Weights of a small transformer language model.
Training: 155M tokens, 13633 steps.
Each number is 500 + 50 x the weight over its row's rms, rounded and kept within 0 to 999. Layers, rows and columns count from 0. Numbers have three digits each. The size before them is the row's rms in percent of the matrix's.

# layer 7 attention query, 192x192, rms 0.0921, rows 0-95, columns 48-95
108:455491558559499448471502573522536511542490452505483516371477455517458525456481594508576474573456485522501542438536544462612497563441485495468572
103:473474465584470639484596533439513444563633564505451398586468503495559487517513534493504562592474509528419558520503493521417435450469445519597539
096:434624564543508562530473500512516579489565566567509482489514475483459475439531461583446473465536489514541514546516549542483386492536500514518503
101:544532532498560462520500493437416450479496558457528416463413626550548494431550594449519535501540486519504585502547558511458491504521565552559529
093:460431411471528443464526492481477475507468465498538538574505546463499482517483376580434536439480451558517509494540512483429519553536586580534533
114:561448494466523637526535387486498572538485508535499496522523513426521597592520411502527479490607494512517506531500495454576565535474578460424485
102:448525461527425496334530460487486462525463461550442431506461406565500515515537518596474490514500466511457472524524541610535482545536485542463538
097:473553473435443524551452544523488549501475503496387545472517550478524532540446499483426514539513399481488516481431476592467579518467476496493600
095:522453565434509520568432599478450462460548456517486422499465443523421459494500518490572531433544438453495568413443501498496554551557516472567504
098:512587424458419475467605507574467545489528470368555476498530506568514542528486412495451519547596490517511528455531536464455479548541553570526500
109:542440455449538479539490423444495526422527400489567552522495416526619528531463478496513431563485495512531485488560559538519451616445521577430508
105:519589517480517519534545460410542541465481501484437406547534408443546422445472519409519496538543462493474471502459588574421476457462491524535439
102:470595435536556396444526537539520472422362410424478447582520532530553453456465472466545519453481549437471543445574542503445542475461496476481477
108:457468477517512506521385530517542547518474486480459550542538492571470461480506556525624491481510507587511436526578461439503404531561529452526468
103:485426593399560447499450474391514644510516511516540512512471463457550531519498487533461454482505526471474481425569433514478552431534495490529443
101:479464543535489442449601472517392483486472556493523470472521503507504528597469471492420527469500473554473460598547467473466473417546541455518438
107:513526446472534499421468510466514524562475576411499458482517483381516560563508473375507395500529490517484453515524487482574445473469484536589525
114:499514492465504544498546496543546466429434431510407416490396524533472471508566609482438566549549499492488440592540535550532471497466523529432484
100:508438484589495464379587453525498540481413431529469457584485479530449433467530475518563475539509531425498481486464513504502461574507540523525525
095:494431525519487486454448486503456517556565549385474483491517466505476583503482545466476603499481511436515516540405491574581550470415459562550589
104:414538461527528367535499520488499475511586629621460532462613487450434475513479456485459525543490523447585537488522493476436508492467505588439509
107:414498460587571483524575528565535598511360532424524512495485380523464497492467569526604516496474530422415502518470506491542526470518527515549536
114:503457536517543550475545567471486517517435544483473479470583604581490458497449461490455577556589429516538487514460509437465550540496407504457561
107:540404435519450569587489460498443551513399468509505551487474441514505507462434522539507497537520526492438545561530506504477446570410535501549506
110:400528414524523538449468589530412532540479498533475518542508495503480493446500553538404497401510551419457448420533533449467424487559500515553554
095:597508462589448488556533538432545515529461454423468440494501474475486424566500463481558545479524460517420502508497552478467479420474470601554493
106:534481515587573489536523470568555441458536454526510483439477629551582507452427536558547432467519472516472567458524431518520463580477501480570523
099:514567465449473493444471486509472542522480478428516502486510482541452493641460401475615490500499522538631429558467495444379516553428442455475477
106:525508502469421519556524549392436405461492547458471435555560536377491460536468547451598464487526509574546393588469481517522530560449463511497507
115:491516421516538465495584478500511489525462496537561491466467445385524599468504510582516511514604456545583520417476508556531521381550409462441453
101:533478518470470526466523515462549577625473538525508521442507493570512526421537519469468548449501540488493453562481522561423539546468523579438463
098:549447487494448434394447492490607514380400553509581505437418529508567519494520530559523502503507487506494404478569436496535533512528468528502500
100:591487540584456503494503416425489496546508488475481580497482458491507450544451589480509561543531462467535540521436557510564509624502600504437521
101:531518545483480514436435415504481511551467576413495505469469484429467459619546452532472445430465500502579512610505437480616509485594477446434555
113:481510508477498532572394493547513566518513417626487475557442487444472600472450472489513579470485434420481477536481538507475514473479544472514445
099:438492512517555485419474572546560439491444513443449503483579459546455525482569424555551536526358406569455542433452442524527544497509453517528527
102:555538490475504517573574480505565514518452545522462537482454480501540454439588465459488394524513474565513617572439538573499424477454353502477467
107:568435490524607526524519509496526591476497453449545502461554576484400496388531570532509560567568468512434395556489567454468431572545473469477544
101:540597515419477412508453523500476526543439510589552522528554476365557581465539515556420510540462414514508433500569500430506528385530467521470630
098:480537524440403542556524398543440480550526413575504426482524451577507601562555564530472461492472513525550526437534523548488473422457482483455485
102:496416449496396504501486639517473505559509498563417472573571480582539474530570518542417537509547561436463502522521503555530473577563567540571460
103:483470545529523507535513590447515394535524518502603509553435452539496474527451479560474487485534527444422435484507567607620433536390438475485485
103:515538524540475599543504527523467553425446488502439511612515535467560502447515578391426460565505518501557475553460503460499542477441490582517497
104:432552445549393463410478543511435481607549513567510432456488456429479481601515448466424487519436459503478482530516544460600411406586527436396486
105:504461569504540485532572581526389435516499469519479509504506431477480534508517533464403574530580547446470524540528410550439413592388508579457522
103:525467477497485407433559582492519500448552441524489461467511572505516495400422523455458459481507447599540518467473544507443501497474410553507558
106:441551573547437495611531531442585506383526575548396452416483518536481519581466566505365562537524471474524598506480556470476551429578515583474479
103:463554492464555462517451580518419549473515531464485519416539454516442534526529520482519609433431591469518496580506418481516481560477430586389537
094:571349464458597482565612468578485577528467523400510410476510452504554497575477479514589461512469454559501507568561482481569524588512492524477415
099:529417489514432464444495558429407550490464533522478531473527459592517514558510536577524469435459458545427539573462426439555508521511469468422543
114:421552504517469519543472535513523456536498459551427517442611481535491427579538511501583520431626502600550381511581553511498542491501373461504535
107:517574511545524460413482440504486516536572511457450484492621453359516457459495532457503511471492414530545501390508602532622547439543467530424477
109:524460486576477508488463437520511559546488512418439443491494463483453481479462450443526538505436488564463455559464520536513506501406546557542474
099:539588503460519479575530467376488554552471513528521650537422531505538495497471498452472405521544516510524426494498562544541481628472511521463512
108:486416585386628492575503510561569483573564529545559541541403541478432429438488543498435431567490504480465550487481518428511599519557459488487514
104:524463528577449477474535503443381480496423538479483433440577448511492442564511470530570535505438503518481533457564479620526521500513521517539562
106:527535578467514453455512527470509515558477445461523518473554446460404449438506464566536551507498458501532446569447520492434539497483513485588490
089:487440509501465581444476569478433498423475466504463478536505479498554567512583547514472499412461575448445513474506507505504505484405486495446533
108:429397469565461539560574521450470480567521582463481419485494543562466543543410479470476516592540515551484480517449531448519447578583384438524481
105:384466511452554481533521573483449589428513442571467569491439469552549567459534495507432501510457463520538402465493418561421479412461561515599467
105:515505402523453545541577501423505516517502472532485561501529539570507524455468587485376555510480533422504460579415559535653493489543528569525428
098:471568532510492496525504508558453539395543481477524377572482436627496451447412549589491555460536527490538534578498437424580479609531449495496473
107:441442536545537471574470482549486558499489551543519489481531503475450512411468493536460641453514468530508490449450480494446539465471448526479488
097:508499455545427514430473475487569520491578568522421547472607437423428487550554501577560520565547438484576523528490498533490562445483410514564499
100:539516497574624535569603493466489493487496509585499523559506562545495573436454574539461569492507534511511454521499500461534509474533435393423506
123:403559485468538485508573361558577555497483568531506493499563614450534474487447516479513482544458433533562494480540375614507471520511484519524489
107:535487412431466452422496487608556569458507532432462415429490514489528533584561542572499599554506563460547539552529412527482422422465431467498466
112:589495493532582486482393578563456534497512527509469403505494488452495496529580466506363419435546482449463440547509515469472569555473421406491536
099:556576522562533515517490538635570449547501443553505498465537497482505427484555522528545445465576438464539590591509392468458447495455472525464428
107:507438487532509426538459538579564416526490411516493498548529537460536462535374404395453546521438478514557503506449489460460558521478494378529437
106:455446575576481470532468462476528533471491538568506503536509503525532516575534568545443485520468449507522464459484417430500460538486510475458510
104:511464474490488506528500372513433551391466474441483367420430486552549478534498529599568516553459506483515480485506533479547493522434483474487542
102:456517561512524519494611545410558520538551435518567454585555603553436526512598429456502515532526492435554547580502533515525481475480501450466516
105:508584526500402545508516488443603573510440449500471517548493535559530507486461456491459491428515442532437520435493498437468486426452499530531527
099:576481423460567555499441421478523603523588477546568537470524546505534521549459525527499482470529484461542588504549443434459471405363464582511577
101:509471496522490583550445521457509500504493534511410523611608523530530530476490478455535543445498411467546452536512517530503495541560570508504414
103:490490553571437534487468437546467509612489627472497620438486555547475571429512532509504483548408580428479468520465516503487486416380526492510513
101:466449436475608438548550458517522545587532445490501546487471511494425473509547401495505520490526493419472527553476598520594490480518417465544425
103:522486530586496469482535482473467390508561459439475491498490458532562551542550484453465498552504594590533447480531507599471548512466475508541536
104:491486562548517452467504541530460586402518557449517487625453469409481450474562476525438514467588468500490502507504462455576521476495517550572593
109:531586488430473475416511533619535562572457429505463484489507555508489564429553445521503540441521502521504481527452521527481495379522457577491551
106:502529558501553571514513618436482487539449510481489495416567545409546527481533450530518504551578574420552470590483488449516488530433522510488465
109:506389566466612485626500418489532489447537478498623462477589492500506489540601527475561588404504500489528572517434492439506581528452557537517484
099:599499526495509512471416446522436463459576485531542575496533490432457513523471498494502459515598401452629527581438503468491551469386474505559480
112:525435567486435528567431352513501508526496415587497512557539569485448521471429469605592549467461442486518559524540599476530527584485518509514510
106:475555484576434535500449517501476460461579478443503505444546482428433573598486490425578506535538462546386509534470545576492470478484460554546451
096:477439586498474528535524476472473506420428503492467543655376473480574471510468446504446482449500542482463544487421447492538520461524504508593523
106:499498512493412550565460431500571537485489483439440496543507386497541477581526480431483518476450493575531556524456477545540567559512540487528558
107:446386411482422579465503424468446469573446456449517541545513515450487554483507464485606532506577443462457538602513415419542571461590510565488537
109:476538505401589553505461460612608514493531468450487506492527464458499498421526505453556482448460508489569518572484553526496504510486520470431475
096:431496534552477420539404541463530616503532500546516585513525593391510484536355513571467461541520560489519429525460508515463501507511436468510459
104:584481510428450376438500528498571491537514559609523514508483497535585431522456499420469518561492518549492502523528512473426495511400429568460500
106:505486499544448474475420497494573435623510508474485540505512585448458510658437475455426476580586515552585497487417500558403404483433551577509539
106:470556444500447504444455476537372499504518471546545500455537457530525354533508558556558482492527477559543446478468523568412504569538465443618446
102:451452518447487468525575452466497492437538514522510598459549493474511416461452561603482440523481509471517489514492489488524614528456553520456418
108:580436560522507532422465491533401645479641434497520538552425525581521438468493555554504496461428514568490509573553438487495466568507575448476433
# layer 7 attention key, 192x192, rms 0.0913, rows 0-95, columns 48-95
102:531530489566504419404518514529575516502512586490462560496454515531413639525520487475492486453516509533527583488562510511539493500421374492459511
106:374498484518445564539487537495547505515513518453439451622481486496583501576548516524531498509577534410473493503476554492417441488558437494597452
099:497531497503511526597477500549583459478564485542465284506578547473453462428495475521484563574475502455539489498537550555605510524438470438533507
103:508536493534497455546489528581519481513493542421499479564548542591515482453635558568577481512464464477503538428507513515519579532487466543535464
096:440499442408513480514518410595429469435586407536573504506515523500534439423458473570575529450457470555579485502574462576482456536546509516541522
109:556465476491559464435582461489499461539532487484493436503540557420411499590393433514591465540606414489548511576528400512542468518491515585565498
101:467434508516506507468557489489397542453468394449432482502434472563574497513475506454511519453572526477531470556482502603506609443404513524517426
103:491475545542600501555522485559533535508457529627481448456550520445508494533500510460478559448539369521529480498460569591459596552462471517651578
096:444481469510476538545499478498508418529359448504443454524565595523551472488493486405544451517500493540476557418477412467453422599469502511547468
098:502590518549447463473506466491432534457473465387479591389515517510494520516504544496519537532475469443622546474516482461533484585582571525543539
110:481451521426475456530513503432466471480563595498583608516444469444537475425486462470525434444477466482516425468430402494452527531553446495482535
106:494623455487489523559583518562559495476506500502479481455560519449505463452561576487437471513508464512567422443485568526554560478447467453537390
105:502553438451522471538469440499473515439502477454453456544443515585582463535597571491581534440511582504490520454547522477467442507501522568489471
109:498442468535506539523489479541568538541530456524552483532574454501498436544589455585473415489450558508578521443436486490528504535587523506403549
099:520427424479495456502470519403486517525471499488519542511543456471538470478470403508505574503476552505506470475501444456529529539432441519483556
103:445537571513479539456551476489554603523451501473458419412509458501524544547506489526427493520450575503488451440546464534430486481507555516525465
111:500512428525462598437521528551572472526493514415518504508477407504428515575464375474469546480538540561563421496528501472571451559476418508527524
116:519434510537515504552494469486515543373453465394505494414532555549490622510492542525496549580543577480538379560517512521473463523434424479478448
100:543545419580484493408480457531492458419490459435458478547426474510528416465497550492515443500570509535520456468520498457541468451492488508480579
099:505524522460485541506440485519425525531511578537610441463595469449486567487516586535437480453508517486561441519458467424495545481490407491484434
100:503575440481596515480543446467618440562588493589441454473547544456506430476501551428463401543520534547570423494537459437470517433485453443400433
107:496510592572409529530484516519537423486504394448390493564425486599467551486440564495558488516459476524412456481451472499520516558498489517454582
115:449441531525597496507549471466523520557566411403493505501540470504414498443484591482518439444562404459555452504443524450452573524495468513528533
110:558422589470393492547438454557416498464472452489529518538562488461530503454493487534566476589558491448484517523521451527445461487573413639538465
106:453489570512554488534497541524513432361490470470439517453529495560532466408483559398498433520561488491582523475425473557528504450507405448498547
100:500481461484425529541474513480580417510495468520444522486491460558514523490473562525502552453494504447477469396436423469491476543399568474509634
105:505503443588563444490447510513512501542526467486516484569460502493505550424485515555473478496594405462365472466448524462507432440512458517534493
101:465569567485512427503499462444450521540565503458569457455592383537416486503489487559532448486538550452558549518499536554492563596519563512483513
107:516520505501545593485553602508490490535513592443450473428482511477506444487508504453451404459457473570419462482491452572533488469507478535494482
117:468428526545493512537468463470431430551468452577538439482443470387465542482517512542530524529504473535430548431458445518465496437443467445429477
106:520483541487460569482602475530488454488460532588443477366535479533492452404491551481461478527488491572453506510506489498464559505458497562399470
095:432465449443385581495551465471400480491516581444568511385423407470537567543595503559463483418624528498484485553549500466553517468576570512525557
105:533515453464406430517537482538526538490545547495489472548456448597490460578539524514471415512453421484426450477491540537519550519472542518497536
098:484539485522475461462452522588523556561522472466555569553525430453520535571575501562461475469555509466506512544544468552539517516364527552438468
112:527447550512466556529493412573453552452459485522476530633560547420488533536451370479480539531542477442445415644476479536445487499395517430559497
109:557519506517511449450532528501512517458412450482514459443491483474550524530542521496472560476498476449472528485550558544522538462511458564521502
100:514480522530533470455543541520549525552474492407500499473557594534478474442578457531492513569539432527475576508449556502495586507425464450532462
104:533421555510557513566531428535554406473543412513474486421470462465524590464458578526485515519465470591570474511491534391527512568585498435533506
101:504645460480589533444510472554470515527527492595551489488375448425508604524513428417521487514462503543535520521552516531548582474401563434488533
099:473404553470456528484442527500463521563489506512423379519488466532511562442476538548402602440490415357523478475488493519508494510410570618495462
103:517495408481462602485519564488501531470447432516394517524509488538428466503533514474473548556542509528469494573536527526542462541520492500541484
101:512472462487506533519510522448508487477541484531462398567449585563484513482523470527521439416518473531553463548627611607549455526464452440512452
102:507551476490573545515527618549557557539563487471586457563507543512506543448483383479469531431536441486507529524416505532451474585462471549553473
102:432389479581408450494510631481548584552546552566460530480512472452483471504500405565501547467456499481544460532570543504490434510458487455491414
107:514488507515474485462569475485553533452445487551491476409525487470479533480605445547456475505469453489534584523535427545446388494576523457438403
101:447540491561577543563478470497549480484461504435453564531539569547524513511495465488502442540513486519525538486524504585461529439498563469493495
108:590497532495527539486539515513526586577552472551485541459432478525502490560525489499448530519629519495520479495366447475466482542422461593564483
100:551469518502492486469600467445536514556552487436448545437504544495494509555573511408530503477457591433443534583534486487436548477461509487480471
101:586505484376483581397533472520523533538537587418466466512467502422510494553534499517526608417481522500455431460446443538466470533525436484410444
099:543384523494518465552578590392464536422461492518589444467543382473436518601530614563514454416471441428480500500452435434571542526531528504487519
107:459436512550605479469569526461570460495563510527468470437508489485508440608507521414458505451579563536598530463489482466403519570568448503474451
103:609576455429496512452504486547424568508439471482472493501563432485507424568501497499517532467477535498444423465528445581549558493404521532425575
103:641467505500435501483491578549488421512399489418497551510518464441434494513474501512621524487505522497482469435478589469449529458496519636494547
103:467492511411505504589535457549462436554413578458595523506427487512488414515452501349497440514533465622533512463552485490539484576464524510462479
105:524335501425422551543489523553498475552455573516481525511441595542476503561467570521463525622512437432563494519457506453495513451507416449515440
109:509564434481500397384487521484543458501410508488417450457500452555475408484524466597482487447490548382491505514578454565613603536495553500595552
105:515632489636492514457537566570516546463457482518437478413567537577419532513419486459459546460429548553469479568503514539490484471519565492555500
090:378474629516545415491462549481415525413511495479538457512485555566522518465564465427531559418434586447532581554591443540536506532483446539522475
107:515527443570488510557546580528424446551563439503424468521460464537542445513453542580515526612624484548483511500508524524455527617576423563492517
103:498506453551495600520468480383420487484500438565557513490527523460577477470498499421499514535519444526523362450524531507472498493480544481482522
104:471452437397512476572497523465459545484578448412501510427443447561439541502486547523452483484500504490536372503431560547563580525545532532480355
105:561557457567594556564528511489509454387623496464427426528510631616553478560491532441454443478505494490554447530553477477511498564577401545436505
108:477511571461550527505499490529403462506532460649444482504527454454492563344475533501544554488542435503483604435496465437531371499437515451421496
098:515444494505501543494431581530567538518415466449457438468526425438430446509565544503533557503543437519455451512500591499518571500428465546560539
099:554464567579595497561465496423481514548509537553557473503476530496458516527503572473519525512506529528499426520518418471468501503542554470407453
123:476512453424482504524532452533531552530516501591477518469498577465477556431514500535387428563499531464453513440525498534461521420616485593439566
107:442502415526503511467472476564513598458494524563532526470581411432483651591473598555489428452536513517537519432494480485635441525457486537489542
114:499456504471525504550423485589442467562472474519459520448560488477520438488425552453548467437572568579562551624456384458491550501438481456458440
097:396494536503476460479481479507550514538488474472553494531471572483495477481559483535514421514538528528431505591527533439505467495328468534491532
108:570488506459564481433411487538471420540490467490550539515486606412554459512479556405466531655487514551458500567394549486460483542591561427530466
105:609410457564629381443508576501488597509518450507489552485493488441511502506566559538417494498557452477544550483504538427445479570463561444425473
100:604553463390470429477476518579534501519470500408463457474449556487515509595546534563514517431474487481529514390503517489511480505518509495493457
100:406485514517547519490505550469497517457603555428511452467586483587547500432484417530472465505451477486485496577560488511561545406579497495487450
107:554461490538573495617546437426511522442445451495486582521503540620550441407541445429516383457576400446491492512540517508489534490427453599602533
099:548474482490588540582399495459498579472505485387532496503502471472539462523442420427563461490442543422483446504532548488389558417479500516481491
101:514528520554487573585517511509513507470456588456487403563515460426458577451516541447527576425416460480485453448483467434518526549534523473492524
107:563473484521422495455440437552526514533501509462470566459560498529505585468489528511406548487501425481453447506496406499429398438424523502463560
108:472493489547479455473478426565484545537571372453527517506575458514601449437490526470511607442475508618565553576455551471487500475470461546459455
106:497524538564499470562484526393473470467490567552456553617487460465551469548522475515528596406503515491485508488537413543411530515499449375490493
102:537484474501489526502517580460488446444541503460539487582474549480581457455492487481510593499489568432476504504482496503456496552528488583552522
108:434553526508513573594525449552470559564488424566437500430512525504435605567483433505579434431459561516550583543434531534529568440417509514437489
107:467515521524406528570450534424502439605501455533451568404519547459375491528527455494526554538529504527497521552457398542474486536476461544456425
111:591470522422593508519487492498532425458475532447535512515538460460515508575557514555479431493431416463458525516481452452512465490466474562469453
103:501551559505441526510473495515466601492559645437542524471606490519495493504425431569512414560527353509613506592492524448483420559404532498493495
113:485425590457591443476507423568503521453477547523499448525618548467463483484457548500568494495480427503539531465539556498591473478479578452557552
107:485524515543509509404524581505487460473464492441530482447606483412521522490488402491471496464481562527470540578523582503385554584445436500580480
092:527472521505547515470560551465469535466538470493502519680386521529557436520452442440533494496560500483502505547443519491406413517506438573558490
107:497568456543427524456498514481518426502560530528473516565550487557514552572557463480477472421443464450461561535542446582498553556468587546514577
104:506519364429406531534505563522440545449401393480581537506548515503449625556453433554519516486513536491533589541483441425472577483590415472444468
110:466528436432527515588518471557580489516485515486504438525560510552484458438476531448528477533426512431564463568456589471477469497506487593407532
094:539509477470618394557463557456554487584475499545457603416589522522471488574557531469401488562586544522445518594422575420491419516477570503521477
105:541522454515482431519479462494634544433541552549442429523454443464489501596441545502441475536504540516478463526532453413495451468495491494526614
107:463586551488518468447477492579508514609564526474486559445514499464496504481449476495418455561549452576518517504467469513425485418450528579481546
114:527544558636445567480507589521457530454472454423537427437506478532487392474461485495524499549479482548437565393458496623482483522551577433486401
106:502478499441478470507467565473484513468488620468532533481532468540487467488526532534449501473435456513421549519431517580540407563567503591467491
109:501449556465501480366397469571502534530545431464550496510435506567441479562416469518522616487434487514471537544533481471535491564490488446398421
# layer 7 attention value, 192x192, rms 0.0922, rows 0-44, columns 48-95
111:572500506551554507493414441588566514443498488569596538518422456551441503454492511514434537503448454491512583490456497540518485504421462463461505
092:447419644534551510526533525555611516472437433479523479444523541567501529443509426537648509519426599550510475623552528471455459423492446443389446
096:421449540467587546465522509421514488464444551494548495480407476518605462387543468589521444447462510538518497581462544530505571427500354488610427
085:453489624552460422521557436421545600492438486468493530513546501544469495427506513554449540512548526489507514385584502572493491521510505427473416
088:512418528497557518484581501437519466477512558474535451443497509549468471512468532511379505441559567558435493533525504453423527525597561440513511
085:517502472453486474535478521473519522561497445523504500516493551494524473517543519463516606373469433508458569498530531358573470489485501516528464
096:559456432439447522433598390511520486483512552566474507498466560573562444488563509443441475535542471477421521513478425387454575506485546521463513
084:528460472513541508469538528557533545490512578542560517561485525438435468405484528542386550535534396498569585511581430555442457559472534502442390
092:568510506525532507456624447509441468541565550544477477421439533456466464436540439585390472479411442463544544470440466532524421455443430451521500
094:425510508554482530439553510531572506497603579517485562531454467511567427477614479521491492454548522572594512594518454401486514394468510530565427
094:470507465491533428531483543500479407531519538541456506465468477502507481461552513507464547454582515533514507612550464450497480546488506492523420
089:590412486479552552573457540543564405473421479473443452491393500491535455518492515417589527530462581535454581524484559508523502506508414486566473
096:527480521515491456587554546440567588498499495515483388496576523478528389543465430415541507452525504518541475493405601474503582487558474447501431
106:610520472458539473511448408582503483517371492456524453575495525521519633559508506500492602513468528426571504499475443506500474553444481484526572
085:557428511531493565548570487519412511571478447494515500481528567517477419526451458395553500527438484450465564541454502514489575491514482484546515
099:431512519528475410481552554453512509372587531529523608494520514471487477497411523586464540497522516476457559435517519580558501561553503497507502
088:472506484451527533506568553479522496533458513514483538486463462491600487562475563532408603537516382484552557516475453643442451421535520587452531
107:468457488522459506493504466570501467426451521559527462419453497546589432556379482475499486551486420561524473556536476484471567605569501559571516
095:514520506506453530510512583412543453500467481432607463435467466440451536524478528488411527507527513505482542529519587549453390506422447479525515
098:447439497466550504441582501526394496580541507451537438470541525485572463456556595522517535529540567478452507479482470479483476473500498523473413
088:513559522535490466505567508393452578532593554446472447427371498472488484538491517536508517471504535548595487516461474424471423447534513528517463
093:494417498481576503410623470502527465581480449524471512502577459565555422566535500535598561441497426457539505489475526415497493483497531540547477
097:546494439556498431368465498467532484433597557575530527461467403503476424559520519513391463484497432512453486505524572501508467434523593464497508
092:552526482522481456451515443456402547475456526451462529485562485434481514456549483521441474588538471457516552432558506464489460373457547537491479
108:520522518520409524515516520523476532520485489472570506572506493461562528523499411434457456590492551504494443458562501380587466500392476504460498
109:501561538492499540467365448430520454421476535479485504467535484432490467510516421477481464564480550510530484494528513514578541562512590522497476
108:489531534590510390391508574460393543520540441467514462452580473497537473574569538528537557439591534505586429490503530444496479422520520562447521
095:505435498516503483524449419500491508460430463482546600556474562455412539519564480537532518535475533555632446422573475574536472482509542475483499
092:489461475417515496436539478371556470459448465544510458527618499489531481479468522567538529539531471450526474523506514484536581467474490430443486
089:550529467456498548559505493430376561505514472533469471613560496457560603599558583459436419434527498390404474407522534490528492485535494536528494
098:494555534523548498419598496484518551520541592523467479434520519486423387389445512579441568528463448568491485461519526423456482605468529462518601
095:485452586562589517481472595477384447538600492498508499542579547517631551563413512536523486468476514532498530497377573585566467478509437592536563
102:522480585533464534441510528433597578446607527457534531519543504493545497496421508494552445555501597488482526553524465545472520503519534447457481
102:424483551679480479542514502631479488406490509512453457521540501489470436547463438429475565471581586586515467467571597487540424572454485558484461
086:541483593595484510437469594565493414527531511618510611382492519565494373568431501481467568549579474573535538482457432446486444614533577551508573
104:452402555501561458458502400519419484499415487503440494638526422517472492434486491518444485513485555546516465457527477479573467551554557522489400
100:492514619467503444569481424471489488470490528502479505502445566551536596557508457502521518353461626511476435537464453495462398567451434479434512
100:493579508475521555510523456524463491523566528507403480530562462468611440544499465484480486434555532510565523523421553468539567463516443486594504
093:448523544551403560510537533476486513507422430527526464556515476524461542475469466467459530421523483456600501537589469497514490573603545448575513
091:592528562533407501492556426455523502563519493480447508498429545540453442567467431505543423450496497499540524531439504482490469433423442463572515
100:555570473446439503394500442518509543504561474483538508457442556551412364573488505408475593568536440469506620451402479589435542448520523507536452
091:502444462590469468492587501523463427515411472423440467489491583473385421546543459467528569437503577473530501539497508526538468477477524493480462
091:628465515480463493447487428498511432545450382512453460448486487453490582465485528515582500503444489524465519414537486440576497506462516525460598
108:574559478538540521530422410511449539502524479501569513463567495505494464489537491481559521506476401545480523510528622455344502429430393472514551
094:516522492503543538577502457385476458417516516515501479500518496410539576507522533442484435445548544498495429508587561468546526517477475531512380
# layer 7 attention output (transposed), 192x192, rms 0.0635, rows 0-44, columns 48-95
109:438481530478407451519565525376494448563501500483453534550563495450541408527498384505550522390509507496527537527498442515515524569545574523508539
096:551607483435461450505488495448398490615444438570496490495516500476491479592435543527488475540524376485402483437454576582529577523503443537520537
096:523496465462444497531481472610554522527519515579445588482609521419400606593485517506485495539571457485497550497478463445530515617530512484356595
088:476461486417550495543424456588461500547532438536508527446534443434543460659546503389510465546421494461555507659465503486453505470530556561527514
086:594594467591460531477500537527578576509531470542487503466436472517490523481506517468493522580467528475539431423442510503581432530517499507486432
086:460490572565427531531574547478576541483551559444526473423595552500416485595456519476504464547499509509498488496463540567417480506496545591568463
097:444548548617493423446388578478511491444547525468552438483464528538544539528487436504514548487436558595454520539520552547528440425547529505541514
086:442451477433477466534411464545453434435480458478468426486516490520426447587482494418648513471450561428447468539526528524562517455429447491519557
091:537482456425488544520490603480445580512370493519507503534474488440492489498496600479619499493585530541512500488515460444521534553523496451445428
100:549574490446469487573506471416464474502475480451473472460507557510429669536514469482499512461521457479504495482487563553528517582534533469426573
094:570507483489488540531516473466494527477548464498515462408523487420405565467525503500532497481529397538417451342506573561552533494525461555556486
090:515573498524390362439545443440504497517563529545495548509580509435474452490486521611416531539603503460498495457557461495479551487462476556447554
096:539587482513533534503485478554517495517469449492557496481460409505539610468523514566463469543494556526478554440612475566473390477431437523508498
106:459454465553500381546506563497434460479526466467526530529482474500481375395517454485506483525471442583468508480526567466479563525579518531489482
085:395524487517461414450455510571476511506428449510438511439459552507577545463562563527446531563425517513529589470471495495425467458460553481467540
097:604484553431491539525493546530454456530465392573547453472553518466499434502522489491490442492553515592537497560510442480484454438448499490543430
087:472582447572528488615462488456433450500526506499566522527566503444538542485554405453507516518464546461549412440557517473451524460540532500509492
106:467581559506580566513443572443534492524580484521457513558565564428527587501586451543449439437545576528495539447543470503515434486490513451408493
094:473501463468521508479483468563418534565605582568436552504470483510492480520441570524592486517458517472559475488501424477516563449504548471409464
099:477567544593418553589433443660580453435477520488446468485428549490439616564411415474498498524465459445568491534396557533567522518462563478518482
086:480525459456533461541385495534469500525409439514525529531561521504418580419529524487505454526454539434446452544479567546521572527457491501455587
094:490562543487454472628424538512444535467515468495488602513483507471466537458475522518402458541567521565483515546494484536511462525546499505504509
099:525536479486485563560545445515493600563429585514544525491550494601508523415437532533537442403489542518530480498537462489516545631462448487541378
098:433513481554454529571659500472470438452418440520408521541393531537508427443536535464565513473444558527436522560442473520504475575559552472483480
104:426520410450555439477561438523450476479516516526398450437430464523551485477500569521571537436457463429474529513464505540523551520590458512490524
113:509446567537539463590555448547575558510498481437506529566478511546511570465492600530487470425528502451436451439490548485472506511460445499494526
112:521537489450556578599436455529487596403490526539526542543455477552455575418542476476501455553458462493401451481454519547529505602469463485526505
093:433484521459490552513558455548504496429459369486458496455580482529531504474440485469482481551563395502411507649437531410517518533607487445483509
094:523462479468451500498413498575431486518509506504395541487336565472552476432543533502485445558534508549513500486454480468551391511450434608495510
088:424483515593539479473568461566628536484530640509544462522484550448479437495484486545553467543413506509537471554507487414501494496532561512498486
098:541509419497484503604389532429470527534477336472479551511514508467557526577545487460523488480421630385549497563449511606482464391471513473473453
093:517528416573447531540561535460548578462432564571571632458505438510464514431552430527440543531486544434476545442524391431453504430494487459522536
104:498511488465528428504455421562424405573388469560414462555476496537459408431521540560452531489456459467537537506477613531577512480411479510543550
104:500515488404508453424492448494507563561431469518505509416456507521541492517514446536528414442352451480496592502478454557448568402503556444467561
091:473521449488568593476517524382488572410498391420466439487458482466464563485585509461471535481482578455425505367433503634506505485461470452514552
105:517556462468489515543542470457652524511544488526470537382440460460507501550485515386512578480463547480473549507517511467454522447510457555550510
098:485437488517527552441466631485415551563523525483505517565530450466505476506515536545462440665500465549491625547463575525485588442564471471550511
102:529268511525531438443467459504474528409468463489532448454422426536456616489559522530510514646451486540471524532506472435476429496445514483423516
090:459605505420532475530491517429557582617537468532481495434465523411475387513541595424483440581471465517498441401431539469504467544468446478389502
084:463433447481546462438462527550442567459547471595570434524463449489483536452489539585509570563544546564412583545573467489483487548511504477424435
106:457395538532505460584515510591482477435507539509486487552486498482474592477542454491519521548456615460580433562546460491593423512587477433468521
086:510551532434512532556459534492441595561563484520543495413444479522550520496492528509515421514488399593515523522483448450495525479488526472566450
090:436485514433550466497525510497526518481592564478495521531495579526516397551472623483474554541551505516454435555443521412444462579605570598483500
110:506463480495416513509577474413484514544479481524426487509510553530416528557455467563506480484533517457515527541493415535613468600573553506458436
096:456425525525563477463514468623549421531501531517381516499495501513463368473483508617528497523497470518491502573420513451567533374543546511497536